Weights of a small GPT-style language model, trained from scratch on English Wikipedia: MLP 768 GeGLU.
Each number is 50 + 10 x the weight over the matrix's rms, rounded and kept within 0 to 99. Layers, rows and columns count from 0.

# o: layer 4 attention output (transposed), 576x576, rms 0.0416, rows 419-447, columns 192-255
# v: layer 4 attention value, 576x576, rms 0.0411, rows 420-447, columns 192-255
# q: layer 4 attention query, 576x576, rms 0.0368, rows 448-471, columns 192-255
# k: layer 4 attention key, 576x576, rms 0.0369, rows 448-471, columns 192-255
o419:32 43 58 54 45 32 40 24 54 50 66 55 62 52 42 50 38 41 57 70 48 50 53 53 48 44 61 59 36 60 51 59 55 54 72 47 59 67 52 36 34 53 44 47 36 70 36 62 60 29 60 66 54 58 43 49 50 51 52 43 42 60 36 65
v420:45 55 46 57 63 70 38 45 36 70 55 52 65 46 53 36 54 54 57 43 57 50 65 56 53 44 50 53 37 58 58 47 64 56 47 42 57 51 51 62 64 53 54 46 51 64 40 33 58 57 47 52 39 46 55 55 47 64 46 45 44 57 54 55
o420:38 34 52 44 35 65 41 71 36 51 49 51 56 52 35 56 49 73 51 61 53 58 62 43 42 62 41 48 47 57 55 60 36 69 55 55 61 33 55 45 54 52 56 54 45 46 68 38 41 47 59 55 55 39 56 48 34 55 58 57 58 46 36 48
v421:53 42 53 54 51 50 31 55 50 38 58 35 30 55 36 36 35 40 39 38 42 55 62 47 72 50 43 55 52 42 48 55 52 64 51 41 50 61 51 51 58 68 50 47 45 58 52 67 54 60 54 50 59 28 28 46 46 60 56 59 45 33 46 67
o421:50 60 41 31 58 50 46 48 32 53 50 50 35 43 33 47 51 63 62 42 37 64 40 54 56 52 59 36 68 49 48 46 49 62 48 64 50 55 40 36 47 54 75 63 66 72 32 69 56 46 67 32 57 55 64 39 31 52 45 45 43 35 46 52
v422:43 35 46 34 50 42 59 64 46 61 43 46 42 57 50 42 49 47 25 32 55 55 49 49 37 57 34 56 46 50 56 68 54 41 41 69 53 52 52 46 27 30 43 36 34 67 43 35 46 41 50 28 53 41 48 52 43 62 42 45 59 44 40 58
o422:49 35 65 39 62 61 44 61 37 53 56 55 40 34 46 46 46 43 57 53 36 52 55 61 49 41 51 64 40 38 58 51 45 75 55 52 59 35 45 48 66 18 45 22 57 46 39 62 40 54 56 49 68 59 55 57 58 57 38 40 35 62 47 61
v423:47 37 42 54 56 37 45 54 52 47 63 34 32 50 49 58 57 57 50 62 53 75 57 71 50 42 50 42 59 45 56 54 61 62 42 33 49 66 63 65 54 63 54 30 55 52 58 47 51 73 61 42 62 63 31 70 47 41 48 52 40 46 33 51
o423:52 40 31 60 49 47 51 52 49 60 45 71 70 64 38 48 54 59 56 50 45 67 69 49 58 60 52 48 40 61 49 46 55 63 57 48 63 61 51 68 71 56 66 48 50 41 42 54 66 40 58 60 43 58 53 29 55 46 48 33 64 47 61 39
v424:55 60 51 28 39 57 36 52 35 59 63 55 45 29 46 37 42 53 32 48 46 55 61 46 41 64 35 32 64 42 47 61 52 33 32 45 52 59 54 54 53 63 62 47 46 53 40 63 56 52 56 48 59 56 59 48 45 37 23 49 55 42 56 47
o424:61 40 64 55 61 39 41 37 52 30 55 48 49 42 47 52 59 57 54 40 50 46 50 38 66 47 50 36 53 51 56 50 54 47 46 44 47 53 48 40 44 58 28 48 39 38 31 52 43 48 43 43 54 52 59 36 45 45 47 54 42 75 52 64
v425:33 64 41 48 48 64 53 68 59 34 55 64 61 44 68 66 56 33 44 52 53 54 53 41 56 55 49 36 46 33 52 49 44 43 50 40 61 63 59 45 72 40 53 66 55 67 40 45 35 46 51 46 68 29 34 42 38 58 32 58 33 62 63 51
o425:44 61 42 38 57 58 60 55 50 40 37 41 43 36 38 56 40 46 40 56 37 56 33 60 65 60 31 62 44 58 58 60 47 54 38 36 63 56 33 61 59 50 49 50 49 57 59 43 61 42 61 49 51 64 51 37 40 61 43 54 49 39 58 56
v426:63 37 43 51 45 46 51 46 51 45 46 55 43 41 57 43 26 50 59 30 47 55 67 67 60 43 38 48 24 51 72 46 39 39 59 41 59 32 46 41 60 43 52 43 59 54 53 51 49 63 52 53 42 53 56 54 77 43 49 32 52 51 52 59
o426:50 51 22 54 55 45 55 55 57 64 33 40 57 47 43 54 55 53 55 57 33 52 30 56 50 53 37 54 46 43 57 42 55 38 48 47 60 49 56 58 54 52 59 54 36 47 49 57 34 44 49 44 40 49 51 35 60 57 56 52 52 48 48 54
v427:53 36 53 52 69 44 51 67 38 34 71 47 45 47 47 51 62 49 51 47 57 57 44 55 45 70 44 37 68 56 44 56 46 28 34 62 38 44 38 52 49 48 46 41 36 49 47 38 44 56 49 60 56 59 52 59 47 58 71 42 44 60 57 48
o427:58 22 57 42 65 45 38 63 46 52 39 35 40 26 51 52 40 60 51 67 58 58 41 56 49 65 44 47 55 48 32 54 59 31 58 50 61 52 68 51 64 54 55 52 48 51 50 51 44 43 24 47 44 66 42 47 56 51 30 55 58 54 57 67
v428:45 58 52 50 46 48 40 63 47 39 39 61 51 38 53 56 44 58 67 54 51 67 63 41 54 48 54 65 53 47 44 61 37 48 64 61 65 63 40 66 44 54 50 57 55 49 53 40 39 35 53 44 34 45 36 54 49 41 64 70 53 59 61 48
o428:31 60 56 45 44 61 35 48 45 63 58 58 55 53 60 41 63 51 50 77 74 43 65 45 46 66 37 51 48 50 47 36 46 59 36 46 33 50 62 51 54 37 66 57 36 75 65 30 68 61 64 29 69 70 49 55 58 40 50 39 45 67 42 66
v429:54 55 66 52 52 44 56 59 57 42 44 74 47 50 50 57 47 43 58 40 57 46 31 39 29 53 45 53 48 55 37 49 46 46 52 32 56 68 39 38 57 56 52 49 62 50 51 58 67 39 51 44 59 48 36 55 38 35 41 50 38 65 61 43
o429:46 42 47 70 49 47 44 54 50 45 39 38 36 68 46 50 56 57 67 51 56 44 49 45 48 69 38 51 45 49 39 47 41 51 45 45 64 48 49 60 48 41 40 58 73 45 38 48 41 48 31 55 51 41 33 39 53 64 69 64 36 47 45 50
v430:47 35 48 57 58 55 52 58 47 41 53 76 30 45 32 54 51 46 52 60 56 36 61 60 67 56 45 35 42 54 49 42 37 59 45 47 34 41 57 51 63 38 63 36 61 51 51 59 61 67 62 38 49 43 53 64 50 63 64 33 53 53 52 43
o430:49 47 45 48 49 45 56 41 43 57 40 54 34 64 50 59 57 32 46 42 36 33 48 69 52 39 57 62 76 42 39 54 67 48 42 44 46 58 51 66 51 57 42 37 53 41 46 44 57 53 50 54 59 52 46 48 57 47 57 55 60 63 46 46
v431:49 62 38 45 36 46 39 51 52 60 44 29 40 51 43 35 48 55 62 37 35 25 51 61 62 46 30 52 55 33 53 39 45 46 57 47 55 46 67 44 58 49 46 34 27 38 54 55 59 50 44 43 37 31 58 69 38 52 51 35 43 51 50 64
o431:49 49 48 46 47 43 49 37 63 56 58 46 62 52 43 47 51 60 54 42 36 58 40 40 68 56 69 64 55 47 65 54 38 60 52 48 51 37 32 52 37 52 41 46 58 36 51 57 62 55 32 42 33 42 49 55 46 58 57 64 33 47 54 73
v432:34 33 54 60 54 46 49 52 51 30 63 51 52 59 55 43 65 79 50 49 56 33 53 46 50 44 36 71 51 43 63 52 56 56 40 42 49 45 40 40 55 40 67 50 59 39 64 36 58 40 52 42 47 47 50 66 29 37 41 59 52 25 58 46
o432:49 58 51 61 53 44 39 55 37 37 51 39 48 42 51 54 49 40 47 44 64 57 57 53 49 50 42 62 59 43 64 48 37 45 73 47 56 48 59 36 46 41 62 39 50 40 51 49 37 65 67 59 57 51 53 54 49 56 69 58 22 48 59 39
v433:60 43 52 46 70 66 54 38 62 50 60 43 54 61 46 61 50 56 51 51 59 58 41 53 58 33 49 36 59 45 29 41 41 35 46 36 32 45 29 37 37 57 41 62 52 49 82 48 51 58 58 41 38 47 63 37 67 40 43 47 59 41 46 40
o433:55 40 55 47 65 60 69 37 69 54 56 48 62 40 54 57 56 64 54 45 55 44 56 55 28 38 71 40 46 34 59 35 62 39 51 52 51 59 36 52 52 51 53 43 57 32 64 64 52 46 66 50 69 55 53 44 51 42 37 48 59 36 51 76
v434:68 65 34 42 51 65 44 37 47 47 62 47 63 50 39 45 55 39 41 38 47 58 54 48 58 39 53 64 52 52 52 65 45 80 45 59 49 64 41 65 66 52 48 33 58 54 44 37 42 65 59 42 45 47 58 41 65 62 48 47 42 61 41 63
o434:46 51 57 35 58 59 47 50 30 54 52 59 50 48 46 62 63 53 57 48 48 58 51 57 59 53 56 35 47 41 66 73 48 69 65 48 58 43 30 67 59 51 68 56 55 60 50 46 39 49 56 59 50 46 35 57 60 51 48 72 61 32 50 40
v435:49 52 59 45 51 48 41 29 62 37 53 54 48 49 67 68 58 51 49 51 55 48 36 38 39 63 54 62 56 48 48 56 46 41 40 62 51 48 66 50 57 60 50 50 52 56 39 53 45 37 44 72 56 70 40 35 57 41 43 46 41 55 59 36
o435:44 65 31 45 45 53 35 51 43 38 48 49 29 40 53 56 71 29 62 53 40 54 39 48 49 42 57 38 23 55 58 47 60 52 46 61 54 49 46 50 41 70 54 55 43 50 64 78 46 62 35 67 58 59 54 43 48 57 39 60 46 55 52 30
v436:44 56 48 47 32 52 74 68 47 52 42 54 48 42 51 49 50 47 53 59 60 63 58 43 50 49 58 66 63 46 40 29 58 54 48 62 50 55 31 55 53 58 59 54 54 45 49 41 55 50 62 46 57 65 58 62 58 53 46 67 57 45 32 59
o436:73 51 47 50 52 51 51 50 70 48 51 48 76 62 44 68 58 55 52 62 54 53 55 46 48 61 55 54 49 33 55 39 63 69 52 51 36 52 72 32 38 61 48 51 36 50 45 36 44 52 71 41 50 44 61 52 39 53 49 51 41 42 51 54
v437:48 59 41 46 58 50 55 43 40 40 53 60 45 51 47 52 48 36 72 59 42 47 42 46 52 46 37 45 59 46 57 41 47 64 47 50 36 58 53 43 45 37 40 47 30 56 68 43 67 47 60 37 50 42 46 60 41 47 57 55 36 66 58 34
o437:45 57 61 62 39 60 50 50 51 46 51 42 64 34 53 54 36 40 37 22 63 51 36 58 41 64 59 57 41 50 59 53 65 63 52 74 47 50 52 41 37 49 39 57 59 41 52 61 34 59 58 46 61 52 83 76 60 70 43 46 48 48 55 29
v438:59 59 52 56 49 27 58 32 26 67 48 42 66 55 50 68 38 49 43 47 62 26 41 51 65 46 25 33 64 61 62 54 63 44 33 61 46 48 60 78 52 46 62 62 46 62 60 44 45 53 38 51 48 51 54 45 55 37 35 65 54 45 48 60
o438:56 69 44 47 47 59 44 56 41 69 55 40 62 55 44 50 25 53 48 48 53 48 67 63 53 52 41 29 58 39 49 42 55 49 38 31 55 36 64 41 38 56 52 45 38 38 47 54 60 40 63 54 39 49 50 57 54 38 57 73 60 46 43 50
v439:38 56 28 36 36 66 55 28 43 51 44 55 68 43 59 42 39 57 64 58 51 51 20 45 72 51 40 53 63 66 34 57 45 37 54 49 69 56 51 52 31 46 51 60 60 65 57 53 60 60 66 29 48 59 70 64 56 67 48 57 61 60 41 50
o439:21 52 45 52 58 55 52 54 45 51 37 38 32 48 49 51 44 48 44 45 36 59 47 52 49 50 43 63 55 36 58 42 42 43 53 50 45 49 61 43 57 59 43 61 52 44 39 64 71 62 35 53 36 57 54 50 41 50 39 54 62 45 48 66
v440:54 51 32 63 63 56 55 51 54 35 47 37 49 39 48 44 60 41 55 47 42 53 53 61 50 65 60 63 60 60 47 72 52 53 56 66 45 57 59 51 38 54 35 46 57 46 46 52 60 56 54 42 50 46 51 40 61 64 57 50 57 49 63 28
o440:64 54 52 59 44 45 26 56 61 56 44 54 56 57 36 32 41 53 51 53 55 41 45 42 49 48 48 30 58 66 52 49 51 41 64 50 37 40 60 39 44 33 33 48 42 50 58 27 31 64 60 54 52 52 37 40 44 54 52 47 39 41 41 44
v441:45 48 50 40 56 56 35 50 36 56 55 45 55 58 34 65 37 62 42 49 57 45 48 57 54 53 49 58 64 57 38 31 47 46 47 52 61 69 49 54 53 49 44 50 40 52 23 57 57 64 49 38 52 63 53 63 35 54 33 46 41 45 51 62
o441:45 34 52 48 56 46 40 60 49 39 54 61 49 48 64 48 38 52 52 52 55 48 58 49 49 60 35 60 48 69 44 61 68 43 41 26 46 39 57 50 54 42 56 71 50 41 42 61 66 42 44 63 44 48 58 45 49 53 60 52 58 51 55 40
v442:51 42 58 52 55 66 47 46 59 53 45 58 43 55 61 40 67 54 52 50 57 50 34 43 31 25 49 49 56 62 59 40 63 46 43 38 48 50 56 57 39 63 41 59 54 52 72 41 39 53 48 49 50 46 58 50 51 27 36 44 57 42 64 59
o442:62 65 38 41 33 67 52 50 33 61 48 63 30 45 63 47 53 28 33 50 41 35 44 46 49 50 46 49 48 36 48 54 62 32 49 54 44 59 56 60 52 67 45 54 60 47 60 37 39 53 57 36 50 40 41 36 61 52 34 51 38 41 58 47
v443:52 42 48 42 31 52 45 35 58 62 47 45 50 44 68 48 63 47 66 53 47 52 45 61 65 60 45 56 37 52 37 48 52 25 48 34 54 52 33 56 56 66 47 32 42 69 43 40 52 67 37 43 57 37 53 49 58 63 37 46 45 49 55 44
o443:52 61 55 52 42 32 48 32 30 55 48 44 38 36 37 61 47 51 57 50 58 62 36 24 34 38 47 57 49 44 50 56 51 40 54 41 35 40 50 43 42 71 52 25 48 45 35 56 64 50 28 28 33 50 61 49 63 40 44 47 49 58 54 37
v444:51 64 57 55 57 72 39 42 56 54 55 41 41 47 58 48 69 41 71 58 47 54 45 64 60 44 65 52 49 83 43 44 62 61 45 48 62 43 53 61 44 58 52 64 50 46 45 53 51 58 42 38 58 59 55 54 47 68 45 54 53 40 57 57
o444:57 38 65 59 59 66 48 58 71 53 64 46 58 67 62 43 47 35 38 28 57 63 44 59 49 51 37 50 63 74 53 60 57 45 55 63 64 55 46 41 41 46 71 50 46 49 41 52 37 39 48 58 61 45 42 52 48 23 41 58 72 40 71 50
v445:41 56 56 56 57 51 45 36 54 50 58 73 37 61 59 53 32 52 55 72 34 53 45 24 60 43 47 45 68 52 57 54 29 51 71 39 41 45 49 49 43 50 57 46 55 69 45 64 49 45 40 21 46 50 56 51 34 45 46 68 42 45 58 22
o445:51 49 60 42 35 37 69 36 29 48 51 59 54 57 50 60 51 56 54 48 54 46 52 41 43 43 49 42 56 42 45 43 57 45 44 49 53 44 53 44 45 45 53 68 47 38 41 52 62 59 49 35 52 60 58 52 54 53 56 48 59 35 60 36
v446:34 46 35 57 59 42 31 48 41 53 61 59 42 52 53 59 28 52 49 62 58 42 40 56 63 63 59 39 50 54 35 43 45 59 46 44 42 41 60 58 51 50 45 57 48 55 68 59 58 47 48 29 50 60 52 44 42 45 41 48 58 51 43 56
o446:45 55 46 46 53 52 53 44 69 58 38 52 58 52 42 35 53 47 43 64 42 54 56 34 53 48 38 46 44 56 56 60 53 32 57 55 51 64 69 52 32 45 47 58 65 62 41 42 33 43 43 68 37 48 32 57 40 36 31 57 47 57 44 53
v447:43 52 50 54 42 34 43 55 53 51 40 32 40 59 43 57 55 55 67 42 34 70 40 47 50 35 47 59 61 56 70 59 52 53 45 37 31 62 41 69 60 37 51 60 45 53 60 58 60 41 56 47 63 49 36 55 48 38 34 66 44 47 61 35
o447:56 63 46 54 61 74 77 42 55 25 46 37 51 58 58 48 58 38 60 42 64 47 41 49 57 51 32 61 47 43 51 62 49 41 29 46 39 50 47 49 33 26 50 55 35 39 49 39 56 43 36 67 50 55 42 55 77 34 68 52 56 47 54 72
q448:52 69 57 54 54 55 49 42 63 56 67 30 48 42 55 65 46 51 55 70 55 50 41 43 30 37 38 48 49 32 43 46 65 49 42 48 37 40 47 65 53 45 48 54 53 59 48 41 59 48 50 55 67 62 42 57 44 37 68 45 55 45 53 41
k448:50 57 64 43 41 48 41 48 43 55 46 54 36 48 50 51 45 37 53 54 48 49 51 50 36 53 40 54 45 51 34 46 55 64 48 50 51 38 48 36 48 60 62 55 40 55 47 65 47 49 41 40 31 55 59 60 67 48 39 59 50 50 56 50
q449:65 54 55 44 59 53 56 50 48 47 48 39 45 46 57 60 58 55 34 51 60 34 50 59 49 45 42 49 58 49 58 69 56 48 39 43 53 43 58 41 58 50 35 63 68 58 49 56 46 34 66 58 40 37 58 46 42 40 54 39 41 49 44 51
k449:64 64 42 37 43 51 48 47 57 62 68 53 58 57 60 42 45 50 57 46 47 49 34 48 63 44 55 43 44 36 55 43 41 67 47 47 49 47 66 62 43 54 41 53 51 34 51 49 40 69 46 57 52 55 42 51 51 49 67 54 45 51 47 41
q450:65 57 49 38 72 35 60 47 39 53 59 22 48 43 59 66 56 46 55 49 60 53 57 43 42 49 45 51 54 47 48 60 74 45 50 50 44 46 62 52 47 64 38 45 54 42 62 44 53 39 56 69 41 53 53 62 59 51 35 47 58 46 57 48
k450:52 54 62 67 44 71 43 45 49 44 34 60 45 48 69 55 50 51 45 59 53 45 43 35 49 40 43 43 45 64 55 47 40 34 39 49 73 43 49 40 49 52 50 57 33 67 38 41 54 47 54 62 51 52 45 50 58 36 55 56 68 44 64 50
q451:61 40 49 56 55 38 56 42 44 64 55 48 55 51 48 54 50 57 47 49 56 57 48 51 53 39 44 51 40 59 45 46 38 42 50 57 70 40 50 64 44 43 58 56 55 36 45 52 47 60 47 45 23 36 58 58 41 50 48 60 35 52 48 51
k451:62 55 44 31 45 50 46 60 49 50 58 58 45 51 44 42 48 50 61 43 45 60 67 56 59 69 32 36 38 61 47 44 62 70 58 34 30 44 41 44 50 63 32 62 43 51 47 41 51 43 50 56 66 54 58 30 59 51 44 59 53 54 51 43
q452:55 58 55 72 42 52 53 56 62 38 43 53 51 60 40 35 53 59 45 48 61 51 53 49 48 54 59 49 58 53 45 54 61 52 75 61 54 59 53 38 52 47 68 47 36 50 46 60 42 53 44 54 54 47 44 50 57 65 59 49 59 36 43 39
k452:54 35 43 44 65 49 59 53 45 40 51 51 51 29 55 42 51 63 48 44 53 48 42 44 55 53 53 38 45 60 53 29 58 48 42 48 54 54 48 35 40 45 41 38 71 49 38 39 59 42 57 52 50 52 57 54 42 50 60 39 61 45 59 58
q453:28 44 59 49 53 49 52 59 45 46 58 57 60 45 65 62 45 39 36 55 56 55 42 39 52 33 54 54 47 35 48 36 43 52 53 43 45 55 38 68 39 52 45 52 51 59 56 51 50 64 55 61 53 51 60 55 59 40 62 48 50 57 52 49
k453:55 36 64 68 38 46 46 58 59 45 46 41 28 54 49 48 52 53 60 47 43 52 62 45 53 50 42 50 65 57 54 49 44 36 57 71 48 58 41 33 52 62 66 24 40 42 58 43 39 58 46 46 46 51 46 45 52 57 47 52 59 51 45 45
q454:39 38 45 50 57 44 49 52 64 60 51 28 55 49 54 48 48 37 48 51 60 53 67 49 50 54 59 65 59 57 36 34 63 50 67 52 66 45 52 49 50 43 59 44 59 46 36 53 65 49 40 59 40 45 42 43 55 46 52 57 57 52 50 48
k454:56 42 51 58 39 47 58 53 34 62 45 44 59 52 33 53 61 66 59 55 61 71 50 27 37 60 66 48 47 52 48 37 48 47 59 51 59 42 49 61 55 45 44 46 59 54 47 54 34 43 46 46 66 46 49 51 52 60 59 39 58 68 48 49
q455:66 46 29 37 39 55 51 49 62 50 54 54 30 48 46 45 37 56 46 43 61 49 64 61 49 54 32 34 51 51 61 42 64 66 50 50 34 54 50 57 53 43 39 59 56 29 42 51 64 40 60 44 47 44 38 53 38 52 43 44 55 54 58 53
k455:45 58 53 53 50 53 59 44 29 59 50 49 51 50 53 47 44 42 38 51 39 53 65 48 48 50 42 55 52 54 39 39 58 60 62 57 64 51 30 47 47 47 59 42 46 47 58 57 51 57 47 57 27 54 49 37 49 54 50 60 33 50 48 45
q456:50 52 46 43 30 50 51 54 57 45 52 42 50 38 60 51 46 57 48 28 40 41 39 60 42 38 53 47 47 37 43 49 34 51 41 46 31 62 45 68 52 54 36 58 56 40 57 49 56 43 57 57 60 54 48 40 39 46 50 39 49 41 40 73
k456:44 37 45 73 40 52 39 51 52 49 53 46 67 73 50 52 50 46 30 58 44 60 45 56 48 68 44 47 38 45 59 45 61 33 44 57 44 36 48 50 39 48 65 52 45 51 40 63 46 63 46 49 42 58 35 51 57 46 56 63 48 62 52 57
q457:50 50 59 56 69 54 53 32 55 40 65 43 45 44 30 68 49 56 40 47 49 63 57 34 64 52 59 52 39 56 56 66 55 54 46 56 48 44 40 37 62 60 59 49 59 56 42 36 59 33 43 49 60 58 28 57 44 42 51 48 54 48 50 54
k457:52 40 53 46 49 32 43 47 38 59 57 55 49 57 49 65 36 53 51 41 45 51 56 64 49 35 32 42 48 46 41 36 61 45 40 31 40 52 47 61 49 59 43 56 45 35 51 41 50 42 63 49 48 50 48 55 44 43 47 48 40 58 53 48
q458:52 60 52 55 67 65 44 54 31 41 53 47 49 38 50 57 51 71 49 62 60 52 52 33 40 58 44 53 34 54 49 68 41 60 54 67 47 52 53 46 44 57 52 33 42 50 69 53 60 57 51 41 39 64 63 51 56 40 28 45 49 54 66 63
k458:39 47 49 43 38 38 35 33 59 34 54 45 65 30 31 41 40 43 43 37 45 69 62 58 41 53 46 38 49 38 52 70 41 47 71 38 68 59 42 58 55 46 42 46 44 57 66 48 43 46 36 63 40 45 63 23 48 61 35 61 67 51 55 46
q459:49 48 48 41 40 36 50 49 55 47 42 41 43 58 64 48 65 53 46 61 49 39 47 42 38 56 47 51 55 64 57 48 49 52 46 61 52 56 54 25 52 45 39 49 57 34 55 70 61 46 44 46 49 44 54 46 49 51 55 27 58 60 59 58
k459:53 45 48 56 57 52 39 45 46 50 53 54 28 53 41 55 58 39 33 47 49 39 72 46 52 42 48 42 48 61 53 66 40 55 45 58 31 48 47 60 34 41 60 41 51 45 49 60 67 27 54 59 49 52 42 41 49 53 47 43 61 49 55 71
q460:54 57 71 72 60 55 48 36 53 70 61 51 59 49 58 33 50 54 48 54 64 55 54 51 48 55 45 50 57 65 61 63 38 49 54 50 53 44 54 44 48 44 73 46 37 46 53 54 38 49 46 43 41 56 62 50 42 50 32 57 55 34 52 59
k460:57 61 40 52 34 48 46 50 60 38 63 48 60 50 52 75 36 60 57 24 54 48 36 57 58 51 49 43 46 36 42 70 50 47 64 40 47 48 50 45 39 71 39 57 42 61 44 55 44 48 67 32 60 52 44 62 50 34 42 41 65 55 54 71
q461:42 52 64 66 40 58 55 58 49 47 43 57 53 61 51 37 50 33 54 51 41 72 47 52 63 34 54 58 59 43 47 32 56 49 38 50 42 57 54 53 53 42 32 53 62 45 39 53 44 66 59 63 54 30 63 45 61 46 45 38 47 53 70 42
k461:64 48 43 52 46 64 58 42 58 58 56 19 64 39 51 45 46 61 57 52 46 39 44 49 43 47 55 57 47 60 51 50 49 46 49 42 65 57 52 53 59 39 51 50 71 46 53 60 38 67 57 59 44 53 44 64 53 58 44 45 49 40 64 49
q462:53 52 48 46 47 44 61 53 40 41 48 30 39 47 58 61 55 60 49 57 63 52 59 52 52 47 65 42 50 51 67 67 37 39 51 34 60 52 52 44 31 53 46 45 57 60 57 54 50 44 43 40 52 48 54 49 46 54 44 49 52 56 59 41
k462:54 62 79 57 38 40 44 54 44 46 46 53 72 54 31 50 51 48 48 57 46 61 64 60 48 55 57 56 46 55 57 43 69 67 57 56 54 46 45 46 53 55 56 48 41 45 58 47 48 56 51 49 31 60 58 70 44 47 45 64 31 77 57 57
q463:43 34 30 43 58 55 54 57 63 51 47 53 34 39 56 52 59 56 41 53 60 55 49 53 33 45 65 65 60 50 55 39 40 55 38 50 49 36 49 47 47 51 43 61 66 42 52 51 53 38 40 25 50 51 27 55 41 46 57 71 53 45 57 46
k463:49 62 55 53 45 38 40 47 52 48 52 48 52 42 52 47 46 53 67 41 56 53 54 38 47 62 58 48 50 50 47 45 44 62 36 47 49 50 35 53 37 39 68 51 47 54 45 43 37 56 49 45 47 56 58 62 35 47 61 57 46 52 44 50
q464:56 44 43 58 67 37 58 46 50 67 51 40 68 66 52 51 61 53 55 57 43 48 31 64 65 48 63 59 50 66 52 35 62 56 40 39 65 47 67 57 56 45 47 50 45 49 56 49 40 53 50 62 36 42 51 57 52 48 46 55 72 55 65 34
k464:45 53 56 58 61 45 52 46 69 59 49 49 52 39 42 52 30 49 59 56 41 45 42 51 59 38 68 50 35 43 40 55 34 54 56 38 56 29 43 42 56 53 44 38 35 54 52 48 50 45 63 63 45 58 49 50 52 56 53 55 46 47 53 62
q465:64 68 55 67 44 39 68 62 34 35 44 43 52 50 64 64 55 50 53 19 44 47 56 45 58 44 57 46 59 52 57 37 42 54 53 49 51 44 53 54 51 64 48 62 61 60 52 51 64 55 54 44 65 49 48 43 55 47 59 67 42 40 46 48
k465:49 67 57 62 61 39 43 51 42 49 47 41 41 42 63 47 31 45 43 47 54 45 33 33 31 43 69 53 52 48 41 52 63 41 38 49 47 37 59 34 46 36 49 41 42 50 63 51 65 48 54 67 43 61 51 48 47 64 47 54 44 46 68 61
q466:41 57 50 39 55 60 49 54 39 67 37 51 49 58 70 57 60 52 34 68 55 57 70 52 48 47 52 57 42 35 47 58 60 50 64 71 44 63 45 65 44 46 60 35 41 55 62 35 65 44 36 48 42 61 49 65 53 59 55 55 66 76 53 43
k466:71 55 53 53 64 54 49 66 49 52 41 42 55 65 48 42 50 47 62 42 44 56 44 43 44 49 65 51 38 31 51 55 39 54 38 29 57 46 41 52 49 66 46 47 60 50 57 54 52 53 43 62 56 38 57 54 59 46 46 47 39 63 39 41
q467:31 56 43 51 65 43 49 34 47 64 49 37 34 64 55 36 56 57 61 50 35 58 59 54 48 74 69 39 53 46 53 43 58 41 29 42 53 38 49 49 59 51 60 52 46 51 55 50 37 55 49 47 49 48 63 51 45 59 50 58 54 52 51 63
k467:60 28 45 52 59 58 57 63 46 51 37 51 68 44 66 49 38 49 60 56 46 46 62 54 50 55 65 50 44 44 65 57 34 64 43 31 39 54 51 60 59 56 47 61 53 53 52 45 62 56 57 48 46 48 54 44 49 41 66 60 53 56 52 57
q468:65 45 42 48 51 37 45 59 50 41 28 37 54 53 62 56 43 56 57 52 49 46 41 61 71 53 40 51 50 56 50 56 55 42 48 39 47 47 54 49 39 61 39 64 55 44 52 45 48 57 37 49 60 52 76 40 44 28 46 42 43 61 60 37
k468:50 41 58 43 49 46 47 44 57 43 49 58 54 47 49 54 41 38 46 54 53 52 44 46 53 55 30 57 45 46 56 49 46 49 46 53 31 57 79 47 58 55 60 65 35 34 52 50 64 57 41 43 51 68 43 53 53 62 59 68 37 57 62 44
q469:55 56 51 53 52 61 56 28 60 47 43 38 49 56 60 39 37 60 41 67 52 57 39 65 33 49 42 47 54 43 47 49 65 64 51 56 42 48 55 46 54 50 60 56 39 57 61 47 37 62 43 41 45 61 47 43 48 32 61 52 56 53 52 47
k469:53 37 62 48 63 46 44 66 68 29 52 44 42 35 38 58 55 35 61 51 40 56 57 47 52 43 59 33 53 35 61 38 21 44 40 46 49 58 28 41 53 47 62 65 48 58 49 84 47 33 56 62 52 62 31 42 44 73 58 58 51 56 48 36
q470:48 31 45 28 48 49 65 58 44 57 52 39 44 40 60 34 54 54 55 43 70 46 50 34 42 46 54 61 54 51 45 32 56 53 58 44 36 56 33 63 38 27 55 49 71 70 53 58 60 61 66 42 45 48 47 53 50 51 57 20 52 31 67 50
k470:60 58 39 51 35 44 40 50 41 48 51 51 42 44 48 65 52 47 63 56 48 62 56 57 40 57 66 49 65 44 47 43 57 32 49 45 53 39 48 54 62 74 49 59 42 45 41 43 64 52 60 33 71 25 46 53 44 45 49 43 62 54 42 63
q471:53 53 57 40 48 44 45 50 51 49 45 51 44 64 61 61 60 47 35 46 56 49 55 48 36 60 55 57 43 31 42 53 58 43 44 64 53 43 54 42 55 52 60 47 57 44 51 35 48 59 60 45 50 40 44 67 43 46 35 58 65 55 42 42
k471:42 33 38 50 55 53 50 47 45 42 70 36 38 40 53 38 46 66 50 75 46 40 45 38 77 44 48 50 56 47 61 48 55 44 40 57 60 55 63 51 50 54 50 53 33 57 57 52 40 37 58 58 30 45 48 54 40 33 57 51 36 51 60 56